config = dict(
    num_hidden_layers=11,
    positions='rope',
    parallel_block=False,
    init_std_qkv=0.0373,
    doc_mask=True,
)
Each number is 128 + 32 x the weight over its row's rms, rounded and kept within 0 to 255. Layers, rows and columns count from 0. Numbers have three digits each. The size before them is the row's rms in percent of the matrix's.

# layer 8 MLP gate, 704x256, rms 0.075, rows 379-487, columns 128-255
101:157116128121167115117094088138149099119160063141163123133163134175125152190109143135139111189068141116122107159130108069118115155134062166204111126103163071106113075143156097185129099098196134141149091077196113204120136147067110144105128188110060103141114134149117124161145128073102129098110065081092151107102122109104114154171155102112112128127143131204120127114166065118134141131190
101:104079162090202146163177110151104096175160044099122144135119175147124116136198129103096105123137105104094116133143171120132167127119106164054126089093129071144128142104160133116130091091129090134087153089121160152126167067148165111138121141150089095184151119155092134166150137138145152105125145139116131119107161127152147146170173163164183044117130160107049134114092107171095141129156
096:103105172132111101079102147151113042124144164136123118136145150133117088116144105112092108096142175136159078090122071150127131136166141143121138102158190168147144122098102130129137092052095158093102170152153126118142125129121106101097150109041119105139070101118091101102184094155148118183135096159060179108105179194129165159083134113150127165140109068106103144106046152138156092103116
112:108128068149130105092145072196149129137090128093129137152127103154083111134145099135148113106130149164116132102121151101140140070185107106123109075109097072131141190115100121130047138126169062143141136152062134129175116045123115126087132155133111162178116117117131160112076189169150130115195141144179139118092074127077228109117121114167072138076146133086137103094118163147184087111191
101:120145163158149104173129115155118091119143113040138162129160139086155099169069120113135095151135215151108106113107166091132117145161127174124113025113046150154170071132132096171117113131139102074131181118078159119128146178087101164149179132135138120089096158161168187071157115107082164153083137170176135176132155184157136091060110117152181127096097131097107091101148159133165102074100
104:137114188111138109156140092155102092164183153115109153056144207115075113106108123122106143103148132084096105102082078147145132169123140126151123105122122127115158162193193094148119118132110088140122097146145140127086151173106177108111147131067096174086118150095184105129139120117136149122130083148125125122132148098074199128161095130192117131134073155181132121093141108164077121115114
102:154123142094121128123075135077181093156144105109124093089076111173160098112145157107105133101068153134145162137177167123149110094146130090156151115137147165210090156141118230120157202121149130097129171106100187147123108129164124114221096088132169102123101151145104106127055130144095186065098160136162093200110047141071153124087156106125152112109156084177158155118174134115124131120101
095:119131193095104123143144142109160140105173083127130131085111170114153116115077146128123157144159141130169111065132147135138149178188182127148068148106142049131196206088128130082150146138120173130172120077127147154109225090141113168126111146148162176147127117091143162092179173182216092157123087138165152043112089132086111210172129097142132126078122138156113139058133165146112142154102
101:172151075077180149177090103106112151153081114130100081063090122165152162113123117121160107116169174118118090160161097175166124192162166144162085062118098077112173109164165152163123144087136154099179079163132138127101097138139167144182127130161104108123108062080093106137061116141124129100105178190161166161200136132181138090123177190126120167110137121082132101117185100127101106078103
103:171151094112130126142142115106166094150128133145118137072105106126121167089021118149153187101088150104042144136141141124148142086150194144106093198173113116119131135090132110167078112130106196145122183149090164049173124174112145133140150103071071112107165099087093100072094131070123185093079185108151160098131137149141131113156094066137136154142169121136094100135121133142170123093089
093:143075134144132121172149134169111112078130105098148140082088164092119124127189170184088061137100129123171165094184166137112177141139113178175187112074131137127083216085172039103158148137072169116149109114132098057099114138114089078037096142126163116095130137165161103068179155093069093105143106180126135090122147176113117163178125088098183112119122140132119111121179106114136193137102
097:086109123117118135154149140093160155151139108102129199161111106085136084117137132108182136142109174135126126143198120173145138123164160196156091133125152112116171113125152113085206198174089107085104160152133150127138134098139111188092103108164118213167119140091148116137084180138170125117097072177113053143150113068133138108146052206112170154099119162153095102125130101119157151105102
098:138136162124127165067138145074103145124137135135166167158152158082149138112067090113148120105108137121169106158094134154147126119124085156153161116103103117192153121158155119141155126112099079123104158127105136145068107181134169101203181124129070103091104139168111100085156093148115172136178119143059148095110121104077118136127121092148161089123115180086102110138121101189211140136105
088:175152123152193095132059113101051075093121156137126169161157147104149164099135092047113194117100134144130163087095156090098159134142110110113146163157054121067060164086145107174127103081122161139137140087070130120069140121118076048157136084146112161071125105100134110100133137124179134107109139139146193124093128155157104114110139085155130083140119080095069131110153124149099163128075
102:187100126099159122108132141114157170101087123113210131131123159102131130082149040190128199148160134163127144089115134111111116094166168146056128224106141184162095166133063095150155069180126098126079128103156162176130099085203096092110092126176148119136133134126102110133128112153146157162101107094124111140094096128108148132144122142086178105083142103143105158110117138136155078100121
095:187107120164107129116146065160129181094201131116103165135107097077113114168163103110201105139115131151132161158133148141112092120145095150127116171107142151152183111148093162105064101183113174143109112136146099115106116018141124053088103146115178078127132068110100141125112219149117145100149077119135110081148146107107096208126144114056129136097103065135158140121072134112106130089169
100:140190129129134116073197087104098163090135096077134119163102147137188131083121101148198095059147086129134188113143148131113123184110159148160103089063142123160099118104121129126090062161101082121162120095119105100110126143125154134098092157099135116174118089150118152145122137215166130093149124096138067079134139124183148135107170123094146117070169096142083107133133164082036215155193
104:130144101102158109099150105166189148175143170113175131117137168133102146107130139143100154106129153091199122164109073180171066087056137192138148104125124155118072144128054123139145066065154117128082119158137131180212098098122169092133082095141114174116132103130082143149156156145148136089068090123163118169071114171207128086114177196119123111122109118098112089125151117146110177136117
100:143163110169136143144138078093084079115160152155221086111091106112084172116152143137084139040107162104118122093136119101113109099114179143154132136130104149117165130128187088134091103150083137109144113152057107077144137137139121169110147179144018095102176077118095137182096086143156173105114149099120126097135170110170110125120181083087114101175205129148157107112117102067114104142104
102:112110103190140116137124096206123123150144149120133120052109145166126160131121106117099088180044107147165110093113166176157125200121129111115144027117095116117102172067163149153123090172143125142115091115106157083121076136082155163135147120128147140115163130158140122111105112134065146112112113134133137191159120078190149122165161203108115090151113092103141148106162118100136138154087
098:131107071151070116141107097155174127147167143075156131167160118076144144147091131117088138171193122128145124071162182131116122106156160197123105156087195114172106078132132118109132127121127095181185089142136175179133132092155148159158127189066150136130105138137145145122194166109124127127102106115151112173153080176100134186087126146174141119136154147141140114095150133110073118140145
102:097075121172140179143105098159155114081138142099104122181144128180162171131191168143153137089114104109175100112174166170090103193067092216105102151094165147125175162075088068127122153118132128119092121165170154130123130118150130070117081194100135147143141152085131139088126118129120117104170129129160105100090071124182079095113137100147118146142136130155146120181142124076114137098131
099:087079128148111099161157065139145155193098144147115228159151113159172073087123055089137078163139141085156128103162117114119126125129146199119133119110074112074117104144131024166169106153121087135091129127158129125160113177115151107108184123165105117166169092133120102122191091098156162167134138118114113117125120140139127129166135137090090112121058107101073123117097107159094117143180
096:092102160139123105094111183114141121144148123092151136104133093104160136126147093178166105099126122142146113113125194176108102121130138193103108124123064104153120168183145136128100099158133108092170203127178077112111143084061154153103184113104114118139110142157107145095193138190121117097104161096141176111143051103126119161119138103109117193102217095088030057111118142111123158103098
100:100150160138140124124163071084122105094134105141093185110097131033136109139118123107157125150169167163168121114081179088160182039170065124124166125184130104153146126112140131141189127132198219112126147122146231171077128123165138121157120141092077114167150135135096086152110167081142142093175161123087127102103137126084137115123117138090145036166121173118069127172146106141161128176132
097:096069102172132162124099149136116122106050096135149094105084107124122097149101075113137152114125108131102023136151178125157131132213143109117121122148117134156205176062076146132156135125098083164099158119140148119138097148099113098096154106125154183079042093102130182152110168179146083136160221126069078113100123168122149167161096151156090112123066107145113143138168143152079119105179
099:171151151141179124095187090135157121146135128136160109082128087097152115160115101111132166107107075223137076121160144121106146159161142157130165035163091185161175143063118135121151082084119174181101171160118141122157142157101157111210105121136105165123087140098109114178068067118145095168147090182138133141114126118107123107110143121119084153064187116097126102116105123171185140044126
101:119116067152174143090192145097097109106138131113099116115135128147140158100129109136071168161136113132120084094193161093072172153111222101162087105134143100143080163116092069167115093124077097077135124041106125157158166103094048155142124112166118187136084098081103121157107175089090123085129078130116171147163206176144089097161140142121125151089113152131087113179154164147116196106115
106:121104120177109146063121110090144097120155059095076060081111158113126155062172155084103078086174112115153142112140110117152137120126122071104162160131155177079149143155062147146170117141149115109139159098112115126092122109103147066111088115065102169116143079095098186152149132077129070123167131093146100174089132078068152125125096165165129099149147153135115138124119108106109131160081
105:150172141182167126132062117080127157126099160185136133072115113156145140148131104101066124102134091064130149126159107079122108202089157103122124127147144149131129127115091151127150141132129129155065204161178094115132161074121121098110096122128132145129164153104149177148122139098128130128131162140145118112113084173041153083098201097171149160122153159148168172139135115140147191095115
098:163146073117145109143142116103156097135092145139119170109154123116135153142093140093141144100115113138191142147103101107183112106182102103128133109179156106176106160192120147180110103156147100114179152125156103077177219118177130115103089059153100087139116131170096132183114140138105165104102117183072109100171115174091194110109174076165154137113206216103115141092134105142091125165157
100:131125102128085141081054121055150076129145132182116148120104144108168137148116177140106117167107060164120108157098096148129133174160163121161075143143130175163126104110181156110109157120085085173125114133170118090142125091139123139152090120164106164096190105118148135091126074171164084083137154167120093150187119097093098150114109097097190144146173122130134115093116119103123152090083
094:076152112101152111167115129123105100123153162081130142103175176136171133127140163113153139165136182156101139152147084164136150128168129139132109090154179149135152092159110116141120121098084157154178123144071171152202134150179145105134148091105138080118155086172109136079185119109060040084140112143126107121101125118124141101112206171085130079173170156117125136158038137116121105118113
104:122091157134153146131133068133156124137160138087125143137061127117185126158067114158129183147120164138206067103120089175134164103158170145090181147105084135092135152204091119151136121073126154153157109157150124198165097116105198153118123104161092114113092105135118142119083104137144110147112109097110133104201108148098123128178138122141131089127128103103118109196112185156092111152136
096:114134138162146118113128103121118035169186165103169111149118167196123125159177113075104149141107115128164106150131187106098085064111093156100109103105143162048116143136143129115142147171151133130074102107152111194086124119104118116138070050147144132105204141162072146122156073134087100210163096168154085148171165152096151144137123105115147157096110187090117098141149106103133127149077
102:082102120132117119137164175058108167129159190189136126146120157124155142096129148128142119153135097101116106155060087089114136168122115174087172144152169127204186130147134077113107100176134129171156153128166100070155177086038136171115071111075131165113135055140202156127146127117180120148082168108165110075099116134107153209083080148119122144107134118090124151139132145118105164130107
104:122115068169116155114111095126127138086143190091084111077125150143145135106197112071128149164115178147097136105108102133092139151138209106116165102147114119141144094137167147133087172123080214156109208103138095093088140155128108126158178092050109171108137089099135100121135134033110136087143115121142198103125090116084130053132089095128128141142135124184122117153143174074093112101135
107:086103157051167090107098112091100125123148157081098151106105078124175150184145185131101075120171154137101173124082179183084163132165089109157115169148146165143109175152123136156093129111133117186041175098105079118154120072104102160163088153153113146088115092082157133124068176142109148081147208128130106135166153134156121144103163077132162166140154157084121153178176158138088109078222
098:047095159094096144126160101084157135088164128146077077179128114072165128111143158161119117117145131108185131060080075124101119124119129163140127110083132182119123095130163138153123116118100171134120105156135122151149130170139133136057105053170075169103171107114138188086134081114179106153104166086134135106083150096087130153073111147130165139136209164027132203169152132140092118103094
093:090087152197121141173083099199133083175117142095118114087084082074165150114089154064106114103148153110119083089075137100166112213110133162132139138134127183124185142104159135167131115096086108146166102172115145131082084161153075118140099138176143177106099106117141128085120151131111156149106100193155128140044108145162104083128211130133169087093184107117164145104109110152140146128133
103:141141130066123145157098119070161157123105094148127178212136142152063156190096100142092132122134140138131080141124167170169136141118132084098149188067117116095148149148094122131123211137104088200108155137109133134108149121165117166148152126188134072147128112124111129152011130124171147130106131083123188149126143111110132117073177078144071028136136171169154131100130143188176163108132
104:098223134114102138119098117079142124135175168079116118124149106128143103161158128092100046198127098089168118134158085128117183138115197120154082120131170084159144128145172095146084126180130174147130132103089129102100100165131136064121079118149112112107126093082136153121138148187116112128095113091173118123136091134156124210145139139113138114094078051093134114073100125145150143168100
100:135133191191117119134130141107141105125119137100060109156124170080057174159134159128125145147146152129162140149102137109085123144131129171149138185160099181081143126125117193122096115066177149183165065098146109068161151117108172096079116105095143072111089082170138111065103161176079092144143122166158163139133084117143074125083130149116173125072122153094123140163177081129159139128105
105:138136117130105086088152160182136146135137082177102184127153130155149095099096073159107170145192184113126071081097133154108136110161184129084109150082096171152114125175121096189114119140133094160136091135090130166139104103166124128117153144118123130151144091108192052143114135145104112127107124178127093071116151100195136190167161155044078160136126125131100141117138152113149141115118
096:128108097101134164146087119134126137124105125118062115134143155120110166109156120091115127094089133076109115147184151077168135145187144133138070168083071115131139175122128113118148161122164122152093136185148154176117133071095146183128078130132143146131149139145078144131099110136120143076144088161042118105160074131111104094140122095177150152133202135215083107152099119132100080172073
103:098158110094111109161066100109074206114145098158139134124126187173102139077190136167140141142092111155098126192180148156121089099104138138106147062129102124101076093161125138139132126178132147105153193145114163169112151134116095143169106110101208193115162095162112117143118160095126072179147181132108134121098128045130173161111114146158147091117186156146113158160165112126168098135128
103:160054132135146084109097158118080144096102112117077098152116181155104121075156102122135139207103151121212191103117150117160125134130133151181130182143169164166138197139124102107124107068129136106133149054143090105114109062078094118116153119147115155161104132110095125130191112131101108065132145128147124154131166155177115100155130101196065159119140135156122102106105136124064130084100
100:127167153165149094124132137108180170162139119197161133145101187145075147175173163119156086144098164073093157156102062131160125126099113097121185065161147156156161176148158086144160134147143165206132102170138172141124081126122133172129098109100136120161154100108098075146112185102101045077124120170083145094122086168133132147097178137100129129148109186159090119069064112097177107133189
101:131107109095118106083105118115079084179094102176124148132140095093142160102145110117127135104153090136114143179136067075054068173188142119123111168085121116139057082078131113163114115101128131129125126142132163138088085133130124150163150133107127120162161141102119086125170135094162123112121108143150124129160192187160128189136106118143106080124142110101137202164133122126151129185063
095:145155146110161139127102149070078105152138127157071081166101141158123093132191085130093101140103176128155136125188091165173077132224127111108154103148134152116249159127106168117150141152148129145163147166177152152118117139116133122156180121163171132062118112141160146109161151140074095107146178129140131116099146113133122092144118112122112039154107186108123108163110128143092174106185
097:155055140126160124065142163142112125135175131156158159098127184050168161192173087107132128121117146159145154162094189138126140168141123100095108098168128140118118149174152190077154125148124132126162116118083202104143126163137115189175111136132105059159097126133166115103132133041139132111128110155126098194128136140128121114145150106112149125098189134095108053100098125103171130115143
095:155176118150093145122131154111115153155162108083127120131099129119162128101043102123166137137168127117158092146081174121116092091110082119114117141130168136162206144095176049184083144144144166148132189096160118116147191179119100118106133109116157073097124161133160141089151135102169083064162112178066163102120105131139137106134131093111108130098103161090119136053128092128078105183112
100:121081122146099096172149134141138158109122115090140213091076087105159125123163147105161113123143103145155123103103152072111130120138080075131076140151132150088104165130156149168085069050129172128093179137103186089129109120093138110109223093121163158165130093151110203115210151120104160122083102066163141114127185106185121115093140109141114117086103078129158131172174137159109078108114
099:100089069147078141091151159094168170045139179160105101212135220124162132093144124137125161131112138165121097119107122111084131179123139109155128154113144136126134143124186127133098153145124132073154108188022133119167136120130145172105095153129106162116122119088162104106149080126147061123181126180102137130185113172168106174175112148166090090154146125134066140144142132129113078100122
093:097131078167177173213143109089186100138197077088137159105103132088082099170174076104066106115138130165146101156084111159162155141147106139086162082117101123119109141120148104149089132102131145043138192139110127109148111097125124128105116065157091123109089159152139144131136111179110118163118191176156127088172115127177130103069062143126085134159070124125139165184103150098109156087169
098:158170142126097106121043104165141159118118136166125197147159168125125117142117174078154161105089154166177171154112120079121154136123103171062113107081101061097102141152110128170060131137156145134124068084117104126171182085064086166094103145164128210151134113127134102132149165147127110132132117067132085126097135118165127148146159126104133196091127188116126130133118089118108086104124
103:158088137137143160144149058076151126114057116063164110101080108147161110106166116115160123086080090071109122052119082121077115103129086166116111062108155135157194122192164167133154156077134146149157098158101138146170151160128162136114138145180111150122158126153097173136114107127150167156189115135142185074145147133136117162094111187087142120126175119069138135120192124160108199080140
098:122083146133129129097115169176148170118116104113152065164147165061112136098102141123177070142098101108093189181112205072129097163085134122071088131077122098083151125094088140137160138087133119092106132156129122125143139133136084164084170179127087081135140112079090151101088201108165129146151186114105165082137134163076185155100136113152087120114172138135091187082099187119119059047133
104:168142139154107100164098099108153181151110192137069068151135117124111172161165080103104062099133108148127104142185090141164095096101144120110140145111141113174104130132123156117119140109045125086114159203115112148149065169159173101180122160099130146130143136122177139122192099102115153101129088132145072126070161149143148154145155103066183133167172119129134113165166153133174127152175
102:140137137141078124152120113088143128130130158137144151140134140095146139092074107177104131128100114131125069098146063123174143132079090119114169110095100151118109075111120142173122104181145199111051114157153189122160160078146132124118078144118162092073170164132178178157132078081090186099141084111137168136101068172082152132141063067141098125076161108126183135133108151132126121156118
097:139138165137104079113133055169156147144168072148112110093158151133086164172102147117132152123149147109115214080124145156101081139123073126173060108111141109158191141113080057152122130148127111192151173173126155098088094149190106131126205143118111151142140111124159172092087162096155125211080085148099163168125138192099109082085142144132116109168086086153099089158180161095083126145101
106:142139082171165185171146136154139217073073133126122131089159156131101117141132115081066093096127184132157063133098096101190133140088162138083123120113136144073122098131115104150131156123112074146115109164134078148141088133113158105164098083084155065139096093118139134118079085088120167154172136122091168108147139130163128108135188149130108154099141158168149088167160122102134119094065
108:191123121141123100085114187131158194114081133151148086152163156146150159195188129094138091151109195120059166134151114123141160150135135105200106161159113120183099204095128104117144149096087107125119159129094071124115179094157040133145098189094098083102172153145062152105110116170103115137164136099117133129073128113117117112179085145172141125176120145140208171185146147134154177093117
098:118092159113090128123138074110085201115088224119104158144098143157158132159185139145108112112121116163147108165124097119137139099129105144140143143063180099114167107185061136157132166129106144150079119140148143160095166132196183133138131102104086155129158128123031124169124143120194074079154169163129077111108115161152143088110119146109058067140156098099157121129107091194168178121075
111:142058100074111130116108081101112101152150161120142128173116162134149085119106135128130132095179173124101065156145093127164145117113111160137082117128155129103100123110131152150104169146106128064160132165069167089170135151062124167111124121179096127068122121165092204072149169110089138121134129117119178133155126171100157195189076105152089128173110148128079104070150082112144199157135
102:138149125090212144163108126096125177149104154111088136152121135156093114183104155130099157161120085168135202127145157101155059122163103104133094156171123124167126147149169114162173118080129134054095158139145157145086148144136151143099129115127126124170048143065164128087128103167109105122095102088145091152147169097144175136128124119137146112129163140121142173121064147113079132144169
100:104096204116117106131125188136171103114166113114189132171115153137171154147105101067111166133094164078070130109152123125177138158131127131138146092115171116131130106149162165123087083094105101117116080153092202144155175126109136172132205118182059156103123132125107111106116119099133142131068142141134138115154105114158160081128166135157138122187119095089124127154103175149103128069129
101:115145140080134116126094139070194067187130166110093090110131130121153150146132119163154162169141147122141107153096121083115117155127129131036099138140156096155213137056121116155140137149157140130144085116168152094073129143120116119140152081178151154131146127127141187145145163088142106087097123077174124122114169125114128199126160125090135141124141177140168109118082070157149138119099
104:099144109155136136186170107131151137133093079162058116116158122122137150126161130128144175132116093128093123161128174152139154116138148105164124143131139152116094197098141128121126086116117120181128144082165185125056095129119110169097152185148117181175065110093183131115137141140168117158102156133148141174113157065144164087183150137151097078176084086141100158156082148156059154167179
105:115181118079117122148098109055144086065102139151118135126105209089136149129148097144085133098187120087120114135143110147084084088202113107162060165129111127172145117127108128156172143137109137114073111166137137119122135135156107170099078115127046113144136144152132136141118135083170093120172119125112141179148137093105115156166089083091079097107099121149123120176054111143167101116170
099:107161065151110076114115110104149143093143215127125123109123201154158164139104143119124114106145166149124106152126147098093155156100070144090124186140092151115134122168107192092106114141190150192223141058155114141168150172107142089153163170115089120100102125146119137059180136129167132160113093185109176070115132169166127110046117164195108127159145079130178116098145118144146150185117
098:131131154155126150098103173118148131129069115176123113141113152118117182114109142137180105160175145065148103156127111085179152081121158102039158154134167118168140148131161111121044094130141181084092156095157102113125129137078076121112172166164093105077105118130148137094150151133093108086142142123114223164113201157176166144120096199097151105099142158125158153092118105114156148172152
106:137160120152126178067104145143092157144132119166182141142153111140138178164189103187141142110161157136124138156087127122131129132179142084084137080148168124128166152096162109156101107059140140149123106067124103149123086123099060136112115114083153136122101087148127139136154141174165116114112134158119179169140167126101121114012137132103067125109120128155137141178132161123097129107123
097:160178162149139078126091136147155138100121083161135179054122179087155106103115112182109124184099133124090079136134137101092168185101176098133178080170146159167127149143130122051105147097118110107164121092124131124114173089132094114171168099165165118151101156124118156137130167093125177164084132142135127133099117100120151103132140042118111153141086195091069137170166160117078072135124
098:176126186168147142117101145089099092103130166098126128105169148093136135122114104063013162063144147132190163110134084117127151154155128104107132105148132188093152157157118151094069142154144119107170145112053099094134127124171086077125170101152136156096143140163119148097058122124133102111044085130162126148128185108151057144083123134182144131112136116103154145150136104147160094170152
106:134106122195112079150187127129129127163063156120106091091142110083134132127129160113088129130112143151118083162148114118162095087136075146115146116094166177141078127086134098138180153153130106142131148119097120084150096083116156138140139083120073162094098116118102116073147155184115094136144086148148132093127107124135183117137175184127140130176161150105147105064097104163133061137126
098:128111175136169117122127092135157168134161116100150095112159135091174119106137112152164095160115124120098127164080155139142119159163151120099124148115114144118126196190138209134162107137177140130073148090104174117118105151105119132109092115170158122124150143118170104167122071111105145079146121127155153091164129255123132157086134047144142140147110196104132135097116109196152064069124
099:137131147124087076154083101090116145129154112117117157185111077088109095156154035151093116116100188062126085110175111138184122118107123148172125105105149091139200124109096180105153160148164069161100137059182133149136191133124120195129222131099135116061166092115217155148153114112144083076118170157120080148140136109148161118144086149089099105128147149141168131086172089160100110133141
104:130091097070161073139096090124137071129142089119123126155196138097115118123053106153157145157057106122125118120096102135160114111191128215170092116185166086095117137095206127163136119209132116107080125117160124151170090174083197207175155103149133152134129138098108115092149102118099155141113182165087061113156096151147101134114036201187137102154084108060138134125121127117152108074141
104:162117129178148099152115159099117133175155137147146133164102133128107160161139152141111113126101130113099127104146123116154212137117092152116165139156100143159128134093111079111133161116133161159137048159148121062152172134141114121164093151138066144130126194176149119112101096118133120148125113156170141126101075100152131087105118155117156121197151174142104156154131111171129162125121
106:161126179157150120140120089178107142121112143094133161093131108138099118181106150100160163089063084111096059139079119152140088102111077130127108159089118161122145162112168126178070109137172141186161141054134107136180124094137126154155083120134094108153128139160157172180138144173177083176168103155145163106156147143155136168064105135148222119091080122095079134161136093108117107123134
106:125097123168124096085122121141149151094121084132053125159118133212147139109055090158055142121112156065088135156106157186164166161151130145104159156148130157122137118191168129139153111072140104077172126146177190106127122116087086123168145140109098142106124129153133104097106156134144105140149150133152194105141097032101168146172206109133069159093119108051127119125135111121174155204191
101:113112076130108152128164087113170157156130119171146108165136145176079085123105168108106135096120134115114150136144188104162158063192109137183139153114102123080128149080131158133126091156104158102116090129167111078092164189069116128098134159204098180062111116146078182153188103080163127104140139107104153216106132142115087118098077127143121008100106119130141152084142153082087153123132
102:115059164158117103060203118163170078131159127149137110151139145100152111076164138108142134140161106154138082094130159061108107141146196191150091159130123111100112096118082109112080088077124108129120146175105161064128166092106147046198100115192069164101141120161125182151106182114156137163147137129124094143086074193152131165109127056126121139115117127151131110127120166156109122098154
100:130124089171115103091126108143095083059141160075182128069154157134076121145142156093131139146103139098097114192174097121153107078105047110104136089145116078148134119111135162115142113092126135105063163137137107119128158137136109154133090084076220072127137123171090173152134126101166139066172136148151089099105091144124082113088184110099130100098104163145096132136142161068118120168057
098:063129099111132160090132046123133135099113108156085113114112105149128128173122158143144135108062115176128122092130106143142115105140159138154120133097089167105117159137176176128185161173156171166114108124096144101132130170116137084102093119165118178153178095066067214140131154116108152110117117090114117140173164164099155178134105128179139145134123115045149220119128093156201142113149
095:132107162122112112095161077182120154130084109141168138097139083118069136156141157161162135183066105101126120142152100176131156142167133111123138078093124135082177098127152087157129176131090139193133077082144141103123181103121141150118155152188077136149138124199160124104147137220128127130129093195127117123137166156151105133116117087072178104148118121067149134117142126161163115124079
103:089142077130176151076147094099109087113181199136152108116138132214097084135139119161089154153122152115144073082133085088142108115100151139103091082153126110085120158141100162160112060103133119111130122107113170115141067125131129112144119120138179197117154101195120093112090173112156145109110118203104154092136125089147097125152152122142117170089170061147155176185114126118093138135064
097:140127150161095105154086116127137142143148105143200147106160086119183103111120143115084133151107104108103122087107119108076122125142151204098112157127155123159091109108124071129190159095137083071180139156064189184136100130116131146119129141161129097146142142073150134119156122173094177081074128137142081165139064139172104151137165117171189125125100132106070161083115081135096157125103
099:173115145131123121126146145168135095081172186132160155179115121091152133124170130096130122093081134156149128172102108142136142108093087129080219162099195176091106115119096152123118105123098117148147118149167076085165182123114122139107175100185144140132128089186152095135074162134101152154135160154073108091147064142183105157115136100072141026125094124127133089152131127112119175062175
098:189171098138104087112157136127130124165085126092122122148079184156090160127099092151186111118170153139110154154082117079142158194081097078085186110090153101130111099105153073182170160125147131110065160121159122150093097167178110089127122091129203119088114075179109125131047133133160080122169168125077092092116140136084150165132121152130160135089138142154124073124176108107076142120139
098:130089051124123120121121089154094116155144146156123132073125146152178143119101137146124164134132150124124139165169116124158116156153094099098099141107140157135079166068124075090151121147120108177146190089110101111128102107105186111140142100175113126071080112129156195158101172095138117085112055083119135121053114087142110115141106168092068136142177173082075114144077145155132146147090
088:096092079179192136156117133106129090145105086145139169101195165117100113093111242095117223104132109083113161140143204114119147131161106174122109140133150088103091097112119101177155125119103124150141134143069097215181102133120198130144144125126141133129128104148079135104176128108128112074121104198100161202059114139098103111126095157161193120159074119152067140100104137152102155095185
097:075140154177109128120073126128143187165132161092091097101125117171121103121135150130093120143117122135110101144134142037113148119135138202090146151140198099163119086059163130046156150102141103156172130157145098147185132158111147098102122141147138105165097116103153098073063086083124123144089128076101123115061101157116059088138106147177100116096098083165143089111151144102060065164113
099:131076097122153142148130150087187153126049125097081129129123059129138125150126070165152113099102099116189131100173156101113164143130142112142124166117162095107004107141105164114146147122104103142126120072153146120083087100135113075056141107073137204155103101113118144124110185135136102127142147100095118083160120148118182165147113081178152123124140140118117062156068134104112084092141
098:098131158149109108106079134157184166132087163081198175119147149107204118128145131142111121133155135063063126109141120141178135142112104086106059109091096116087106148156181086106087092122127139093115156082139136114134155102136087061142107128131187179105109093100122167212087147120169113090067109072058079159118134103163079136139148143114122168078119121121175067112136107120142160136111
100:075132124126079113135124122087134094113099110066124132114084134118109133110223163141179137142128116126143123181164104103095123121126074192122077142118119074110184163167150198108104163156149114136116151116085170109075160177114197099106083112136131100158099153135119122132196163080138126146107070145090111151165209125142111074118135143125141114214168102138081155097190077130102122117053
094:178143118147194095183129083066136161118129157120158130150097173210070141127148167133117145148105143071122106137134182121155127118141139160115140198166090175157168148207150131151144120140164144167204187149124207117078077093144103128147106104085121081130145127148163128122082169132188119166129102136115109187100179108150154117135184159086163135106111156165091148153195098162173190082128
116:120141081115123173119147079091167147124097152095138168112167129127166169088123132152127151143114120144155115172100150161097104135079081072102174121146113075082158172107124137100125095134118147121168203177105192187123162075093167153145129167114065124113141113122137102125138126129141127104175103089103191161089119141129119137175158146163078148155178187119190114082098135097217133096129
101:222154186119181101105114125153061131158105122136146158103069174117108111116157118118106144130161129219171136132167075116079122117198140152059168121137138168130167164112136099147161158144102168086131153079148124108104088197188127115146103154155101119155123151143149150110119121130138097081143127124125149095114150127126129111172123177163187162094106106078163194134142044089142120130165
098:149097136153129163083130103099146159131093131050128110154154142114087123131122096086163178129133148093141085135164118140092075132136150152126215152159122119118191131146139120117129124106083146144116176158153124125158190117091141114086202099122126168123149131042099187119163163128142100169160101060178103193108126078145113187087152132129158109141156189093139128108132100059082178137176
094:152190108183142116158124105075140134151145157133196114147089100149136113138084130180116116130125169119118119172104141111137119181127192122071116115149134133143125150124150154146104143129103093102140102167097149141103102139093142143113107080085084081057097118121123116148094106117117069106110065092080140082162108103151134138094121166063106098114197161163155136138087095165140166180136
098:152129166110151055142136159115153150147079075100124108119127173131179099165133126148171137088119149115118141153085099137101098142120154115126119125190135126079113118126168125179102098157152123238107104147171126078137093111096159120106172099157122153150121137111121129110178118127143159120075081167087166169133041148170144132134131143078119183161168107031084070161157134118074126198163
104:095119103163142161129093093152128088155155081070086098088177071109152176122105131118090133077107158152112166096184144164061122165102142086130124148110089137105161151136086136132140167144168149088123109108116137129104109112155194097141174130178149184096105203146101163122084160045154134107133097192107167110150129166120174063048093058168126113073105174155149076093067151090098076058123
099:177089118145188189145133160125156081125096110144123148170104144116143152141065110116126151113154092154150103159080124128207092143106144133148127044175132132111093083173119123153104048166107165100069169130119095184142189211149146141122152105087165151100139079112199154126150096103090134126067096126149132106155109089141156139125136075165124145075153167111088147103101130163157112172190
098:132157181101168147177103120116120148071110092120155131079048137102106126108162076091172150122116136104120134142127052073164141103173133104140130120120136125103129040095185156122142139106122078123132162084181154154151134152128163142043197131196159125088120117116129141110109085168128171137094153056125056111146128111134177121114142104160129136138141118108152066111112120087137092150138
104:131132083050222128119120079122129138158088112100119107131107076154125115160107121143142191128069133117144196123136067197078120080097082084122105135113088095199125058167132144130151183094118072164097156175130151120084098138159153104157149089112161146128135080139130108114105139104125127133170100135070118040132133160078104134144156137152133099160221069088072116089106100172119128065110
100:117112077172123176087120134118136031092151091125181173085168164120125123152125106084108157107143129123107105119085157128133112081053183116161116118175166144090129157091169098136142110091088172162140128127162132081153104106121156110124151144128087124141095118096089183109105119125095116136080170165205051142201140153094168154094103165082182148111128098075139133135133204151108139087128
102:147069115179123103106097119089159199095167101076105085190119115116157139128100109112085124146102193109182152152092158201174154092139103095136129091101156134125153140107159140148112061144128133147126126091141135104088095128156084131183108162132119215149083138126110120109177080217209091151146138163110119113123139126118177165132144103148100141068198096123172150089107131155184141126101